config.toml
num_attention_heads = 3
num_key_value_heads = 1
warmup_steps = 78
dataset = "wikipedia_en"
Each number is 128 + 32 x the weight over its row's rms, rounded and kept within 0 to 255. Layers, rows and columns count from 0. Numbers have three digits each. The size before them is the row's rms in percent of the matrix's.

# layer 3 MLP up, 384x128, rms 0.338, rows 283-383, columns 32-63
099:181158120110109101132167156121112047139108083127158170113082158087112105143122107191113174074187
094:183211147179121141085143117131111106155140093195086132091051122136107154116126154130118150092141
114:117129141121069149151103181141125109168163130143136201126097143124160101125098114147166079104161
097:100132059126100144094179145071120128173130188122162145198117151112099089173147123113104168187196
095:126124203103155089158169124123085173116090087166114191136142140123082121122075143135125096101207
111:125093129114109172136134164146147122173170142113145190124119128149073140080076169111146119165132
098:157106076122114131119144103158134061144116124058140136130102115137132115077130102158070052131117
094:175137014102129167146131201137154173120145155092058147096161110125116139123152083151133113105067
098:111123078118121162131093116117099103113193139140120130115159141089166181140137092165129073100064
107:103103149157132112108122120144139116133134112143128134163105153145101119147089181151110060089178
105:172134123131108032135162147132167134189146187093130165144214087191105177094091105177137164112055
098:143123128179108122097135120115118085123174131134187118095106103144111070109120117118118100102121
095:109073157126117111132089187075140074090086139093073103126174149137126123101060143201119088131158
104:089067108117142098131123173167173127137103100137119142112151125115130171125151173149180111140090
101:174146191084123104126065146124127152132114153142118149151180119094098141174163157143143149082062
100:114043149126066140164076126161150111092136145155108103148187120094136128110110125169156160127119
100:178105090193077126091137171094183125145096195128068090105153165151115136114104093148123097204119
108:128173070165065093099144162100123162130113169136153115130208138139113164102129183169101152154089
099:119165090114123109117139139147076121109109141088104098104159115151123152135092108167110120180082
098:038085132100160095113080132134128085203104126141148153136150113078142128182159143123153145150123
094:129100097134143144144128136108050056161149173151141114116155069101155099066140104148078090159107
102:135135091061169174051139158129067085120130083089160129153141110178097118110131105119118128145133
096:160171118126093132166086130128104131175083160157119142108061103153165157095129164057176055156162
092:138117113147099142129147070167072105154116177104181123159093177116146079176106090161073171131142
098:155155120131122079187111146148133106150105184168090133096083104161119140095118104103114166094138
107:120041136168149065122178142111159114139097151169173160137059102086149120144128105097120072095118
091:169047117171089131128093129112139133152074109100120170151069202122136108137175136106191100133110
099:114125149091131080123142152094153127125113115112084149132144151082085112134124173080127092106090
091:126144096095100136103118137105091127148153148190079167136183093128120123024145144190116147134189
087:088062197063141116166122125172121108155149104098088140218162109151144113130090145161133170092087
105:123059145147124169120142086185140133123121079101122086132158144110124092102122160107125124117110
110:172051118197086124080147173154170113149144122096139095157097180148142155134074078158132159150129
101:115099107157141134075141087141079132072128138126095152141139090134133089149141131200134153169147
105:170136160134100145111093120131092113120142113100120111195140109159095099178131109162079109138130
102:124188156085135137125147168120118134104148124138091135105163152114146131089144141190102152174051
099:136144120116112094165145135140117139103084115124066161160115105070114137104079205111098141132110
096:159173131158121108136089096081181147112115129128145133104076142126118121115149119135170149128134
104:112046137144124148137154082122170144163148106148142087151089143163125124147094129136157142111093
087:115171087182065133131142099178103075074149140111169081137101118136079132149102142139118169125110
102:136114166095084141111151175145139132112150129098144148110121062150167117114078090140105106172099
091:113106179179089178161158141100143113133159108163172129172120139117060173076093100159150156145150
098:156126165112120128198066115133177089113091133094078067158120080125105120130118127163112092073130
090:157115107107135134099157089162113097207119179109158110104160094116126163086110148090101099097038
104:089129116160115135141102149096083124133107105139133144142110111151137144139112180142147061162086
109:242226157187121117150094153148120121101127115122170152145138171152086151086077124149097118151160
098:121118124155079158121165079112128083127133135125131079097124155186061090155110141132114098249145
108:095148124167055162117124086153143119095081119119169149151122146114152134182127178127099134110113
094:092114111028120128083162126104157146105083149103129166086152167123117130079119106184070075157148
104:141133112148127100088179098151165177191097134113086126136091127070124096104144117111197087115152
100:162191123208113127110112068105134103152111114129120111123197105121141137158111093139161118145081
101:133151106104115105012153164145095151202102128167121147114076158100137085104085095120123144121082
098:124104180149160153134111142184153154168115122159111164129143119185068091158164083124138136127126
092:134129188130099127064155130147088090166075126211126175112079130135127109149130165136167075156093
093:150152047151145132130121111148149076095155113160108085078090153120098107098133102081084059143125
094:128146039125124102134099154103121058103051077144148122132158146139107116106152074139056186123144
104:158113151110123139124152134083097115122102138112070180159134090109063060145147147147146057106110
105:077148079162099081134076139121135096148145128088090118161144102167080129127163158122124162114106
108:163153147134106155126113131162113127111099143094084156085142171113151105177131095142150084126184
099:153101102126078124128106074177153011069094104197143127079156146135189129156147139122155119135134
101:189135165106134152144144117125082110108136082080185094135156119097123168187143124176176095171127
096:089142138119110186178111094157124162130192126081139142115137112149172138170133145141206112111061
114:150141090122133097142107125145135123112092131126133143184098089147132151124091212134175171085075
112:138070201106130118098106171146170077091071066055144081147179156110149079134112164135115147107136
101:121151158153139112136111073128120156129094045105081102128115137163154109187093205132153156094095
093:182115063142189085094152149153162139115142149129166165107150124096087106155099120123106134087093
100:091080169102082128111112100118032114083107116145112137200136164075168159081114128181143174142114
091:232168098152091163112070123113121139143151142116139107138062111123113150074109223136156161106146
099:139063117104126154124169156122084078115125092126158102180123172131144067160065163168132136123129
090:138119185060141110172127148101156113121103200077134183128122150103138115134077146126139115161053
102:106133157119150109151102149163111099140116097168172158116068172111116132115131150146150116143134
102:085119125126097169137037104122119002139116119168148184167139198153141110132153113131158143164149
104:129102169135182108135165097138183140153106139105090080075095141069160094084111154110148116100129
095:118082206121083128177173178145113093161133179134147118113114118163169111171141136130225093106123
110:175076125108135110147112126106136099120098115139170159135132169141147092126127174119097170080116
100:097146178169155187138061147095151180166103153125132102143119135064129065180134147164094101094059
104:158106135090102111151109109165166114119150153168114180093145154118081100116146125140158125131164
102:102133182118122108165128165099091131155107129149107158096141059108096116126129092163139154117111
115:125099136106122114084124120143129143140138082074165135112073122062122127144083142126178128182112
095:181147137121154091052133092092168126157171113110151154110134188081063148124118095108131106119114
115:149055080083131124105138122145090159155122112172180167127147098103092168163105145093113133149099
108:116127162121142097021145117108057165127104144122086174127153156059077143199138155125150087097127
099:124093190141153090124140085163156101097109136144130129046095111151107134097155140136083115040112
096:148150108139083182068127094219141086157135143147171171084171165118174081114111071126171078127108
101:168070125170108069123095151158209137130177091148119164102176136130139164107095089117101099120132
092:139154112142141108221152071098124125176119191174181197138115186127041162108199163121062135136093
099:167144134135068125160105172114091088129092119092118145138089183083127131155063153137116138115138
112:131129154114131153170133147084161136179188126122157168151119191086135185137159105131103131051102
102:146130092177090127149121066148122120082157092154144143150156176079126132166142085089120094169115
103:094148094103112100188124125141173070121149090167128137046141106142091131150129029161090112151114
113:176133139084138173152130090120146131155158077159163109174080130148108106094106144123169150127142
110:131101142134095108100176143129140110160138174131146166099124118133105131147157128156107131090135
096:132105163128121141101112138088115120139139145125090155118111074136116137067082111110110112157121
098:150151081127111116145142104151134094152116137140153132131078106160119079064069115151125062118140
091:127112106131096178075136154185143145150123143161190143139122190121129144145158118162145134088184
096:110171164151101103192183118217134120119147133121187206155121110095115132156162170071078165136111
092:180101127158089168133072187053089105105087136128134184169133139116131139135137158128151160095151
113:152171142125142103143075130141113148095191076071147199098154137094126123141092186135118096171111
082:119071130083179164121102133116150137084190191148103069094129177151121127109083143173114098083126
099:192123115152130123142124130128143114109113140129071131121038186102084145112107161157143122077138
115:127132106158105099102187151102086123128115158125184176086158136134160175137106170102129098151098
092:094157086078162119175101143106110050142147168109085186092097108142170107188135090157102142092118
# layer 3 MLP down (transposed), 384x128, rms 0.561, rows 283-383, columns 32-63
100:112087125118136109161157089146052133140071111163100113169102125152120105157155103147140178105153
097:070112129188114158154144156102093178129108147137094081103115148120092138147119135131125082132124
111:135150142106149154105120066069136126084110097119157114214109063122186205103145094120122131132115
094:091141148144140141194137143100083155163127094146145143082229138114132180098145140130156061086150
096:099107155099151115069121142113139124112128123166132157116100158103101128072111117103163154115096
102:164114164102185099133139198168125107150186100118057128085111157053143114095145086108068149189154
100:101104188133117111132110102146142137151094169158115090151109220093116129141141108167159109121171
094:100180159160135059137087121151110131087213193112105130126096184104050078108169157134109139118142
095:135096107167061139172118105208094096069120115139079180109099149111162123145149127128151083112146
102:181052093113149154115117112180148142124108132124126084118129129170099122139130121069092205134128
105:135103067135092080123159167056132123145131156138118122163164052162103177070133147116133190131104
092:153186115138141104094107158128124152093132177127109064136131109128149122139133139038139087160201
092:120153069173129089136164145127115149092163159160112094142117156126196075159179149118146084127129
106:104100113126149169198128177137122069134124074113108102118181130152096177083157190172124171130104
100:099102082164154105126115119115154100100157113180115124097137074120149160102117144068084156151097
098:135058128063152122099135166131065118164114195097175169134091156059164079182119120117112097136130
100:139088150143139143146122139169160118086136155104169148098150185074147090129105132076111117105139
106:113142069174074120100122125169180127110167122137164104076173135131100157120118083145161132151125
097:103108144066060144138136118089179138073112151159133131112140199145123113124104116109107133129167
101:029160119113115168115138128127154117126176203085148145169145110125147093107106136148107184113124
105:087185169095109138151161143116138170146097116088116116103153154145042135133100136128133122125180
102:079151154148149132143141082179143184096210100124142144133148183101179108088092067129204144121121
100:096160142135187154086096078158112159142097104130092147162159116100061165116106121067177083151152
092:132119121128126129140093096093168177097137080081197167105094129062162102116101108127161097117109
098:150161126136112131113102224088120150087123094129127102143121153072137124108162104047163156127139
102:102098102097167141192121184108150153123149108074128119122174097110109143105088095076149162154129
101:081158186081096140129089142089052118124147100097100180134140118170104164111078153121121099157128
096:112073117093127148170142155175103088125111145127109073136200125118116182070137124115144091117168
108:109070153068130166098161128132084128107098133108136076145088132139035190146097109109130172123079
094:192127189166107074132119068123120120113109169154141091100118128142164047181137171082053119113149
103:080097119141126190143145133144127180126136120099147162053148126151050128136136099113085157105152
106:138119173139163175088192130107148106125162124141099109153118032102145175081042080108162122110119
099:124133115141184116146151142155117140107164131152097132134127128108145103118147073121097051101133
106:130145093117157176143190107141146178088145113117141128114167076088097216098151160130115113122117
098:120124143099127165092141162072143167116142056127154150100144166136061140124120167067151161156143
099:121082095131145112217099151135103077142129085138080068105103095145115195129121173177076109143129
092:138192107130090106139055135064069153097122142119087105125149138128134114080100149135078152163149
101:098163131137141123097165157088184165148121083153158095126123186164149135135098146201147125127069
096:093162139146166118167175124138146095114163094100114111155130114163195103093157145095096139109180
105:114097149071146150127121149105184126091136113144085190123173116145126156102113160176132105146129
101:176143132138121110197153110138061108151132123115098166057174116107139141108161145122139177164125
100:072122067163207163099101111083110157113134134157096134129115104134066104098132138178133128112148
088:094137135149173100099145137083149119107105090135069122084153121186056072115155102101149115035195
109:149118106108122151141118113132149107148089129099060143072171114168206145094163101154048108160127
111:107128147059155084129190151155141094162132082116070104091155162147066098107157165089122147109104
097:099059071093074151113137077153147179175106143119180111117149116157098100159127130090146140121149
096:056090100131035179063109121171178191124195091135134127121153193063078101129133118176130126104127
093:092160161125162138108163128110119163162176174066049155107090181084104113159119157133151138156169
097:125074146149181163173148144136108092112132067139118134153139139086098123148163150145121147123122
105:145121127112141122142108142147114144103079181155070095169100175163101100160203136129164176148135
090:088103159192154114121115091125128084095153175072143130047133127189155069150088177132103104109187
092:134125069128146116179113103224052130124185143207111142102124121121111123150128185126106123145149
097:170116136091085158142181143141161098122118096135035169095084147117107091166113183181071142136120
081:110087151128097147147112100124139147162112156121130104117103122168165109125125152096094090182148
091:132064145138047136126133124145156088124092128084120194152130192155134078114096187172142046106086
101:115106093121116136195137128093138128109134111116059099101108102153052116118130070174157141139175
103:149102116185118118120091120190150212127131120102143204167092142115131119098132140091097169124136
110:141108181153151089139150146109164161105177125150081152066115036137117097150157185145180147128079
093:087075080149122073116122142122107195127105111133110146084128123113135101102164151036168087075166
097:156142106163188168163146114143125129181133150148148077099145078088087067089159101131121146116178
104:113055122117160148148140153124129111187088105158110121082131147149118134120139168156178103120106
102:093071085155128124163134116147100128076114151150091118119094168175119144182151175143109096069138
106:118122134134093111140142113127146101121133128096180131129170135114111119111162166103046101062138
096:083088098167191142113160047107140120124149103079109197124180171127120092117164140141131113157183
095:201196133139047097112108136153119105106139115142120171116141123170169133140075121161173091100120
101:095140119125185134081149123059177162057136138150124113149088116174207189106183137149119101176147
097:104142098130108140113171168087144081124180085139137081104162069130152090082169106123132147115140
102:088168151144130142154154097132132142071126133161137099143097143160147102111201134126080151118218
100:138127081102136128184143118093154153110086171123172140146067180182142159098084117139087099128100
099:117132176136173104098139137095050136096154104110139119112153096200180139138131121126141146173125
104:117089091176081150168147135067167136142081077093154109153072133112163123130130131128156079127095
098:165121118100115156137172177117129085111090121144200168177137172169128099148093167157120116124133
094:141069112108124128158108145138133125083155120174169149121115102160101178083119091125124101141128
106:124109117154116142097100109138087137124149064087115146121125182114116111128145102148088125149188
097:117133085174165162178154120112126171091162171147099135113114113107117179164132092147200104117126
101:114090100139134134096194159125095091115125156118145140183125106110196142156129171091167166122163
096:123101125183112162142111102123182106094113112157126079118086085123175109205168128129111087124173
105:145083109117142173097118139141163129155152142098106109100149115084153223119091088123160117168125
093:116124175125115098170149099065179059110157123110131146097108119083166092115142177124084111176149
118:144100126123139129132137161179117220088152118154107129124131131113125167151099164145152117144124
105:137117114128153123129162113107186091140090145124099148157145120193180129071107127095113193113140
101:083110165157072107132134125135086064058150132151126127134164161184179038074120180139135137099135
094:155095122130091111185122095124144163121092179137134128130103143094163097156150175102105086125132
096:128133174168109136132114105169188101096157094124064172158175051101140176074151113169160089147145
101:077122183100102144137155096159119127118148145139094170189119088115142108136090101160144170150152
099:113098117082073169153137113095128127114126189105121108121113164181103078096133124092144106083161
108:143119199108107159111137076119137077127139093155124153112158066141143108125157086194162073117095
105:123070169167143090081126072132161138160124137156180164124123147120140084106129085140153143164127
100:132078206059103123076090156083145129122125145094118112160155126192117132096176143118191088117152
112:134157119111145109118123167170083111165171067150076091128119102199074107103126125108109147177155
109:076064128138121127127093152086160115074126118147177098120085088177099138139074098101078124122122
096:120148107206181206111088101149097161068141147100139095155130144116095133086161118108059130146176
101:113110157097152171140055131122123085103131184107140071174112174098100051113140175201099115193086
093:092133133142134140178182142129126123136081131149129132127117120188094091136114139090151090184120
098:137139160059107076130112215166119171106159115129137095156163071104118162122121143055115151122120
101:112071123140186194142105145153105145075132148130131182116139126197139167090131129124081117139155
110:125126122107167112109130108115085087142154152105095109073154138063141081142127115156115080111141
100:143073106102126150100118122163127116160113074124150122109141060083155110194135094158102130140095
104:068135132104163135070116097122069169105178126158073095084117137114123152157157132151103107088131
107:154111079150189081105138152198076094120131134146102121106137154142126154126118194080141173092094
099:137102111178166125128113112177197142106155137077100161126190128146108144143048117168136115182104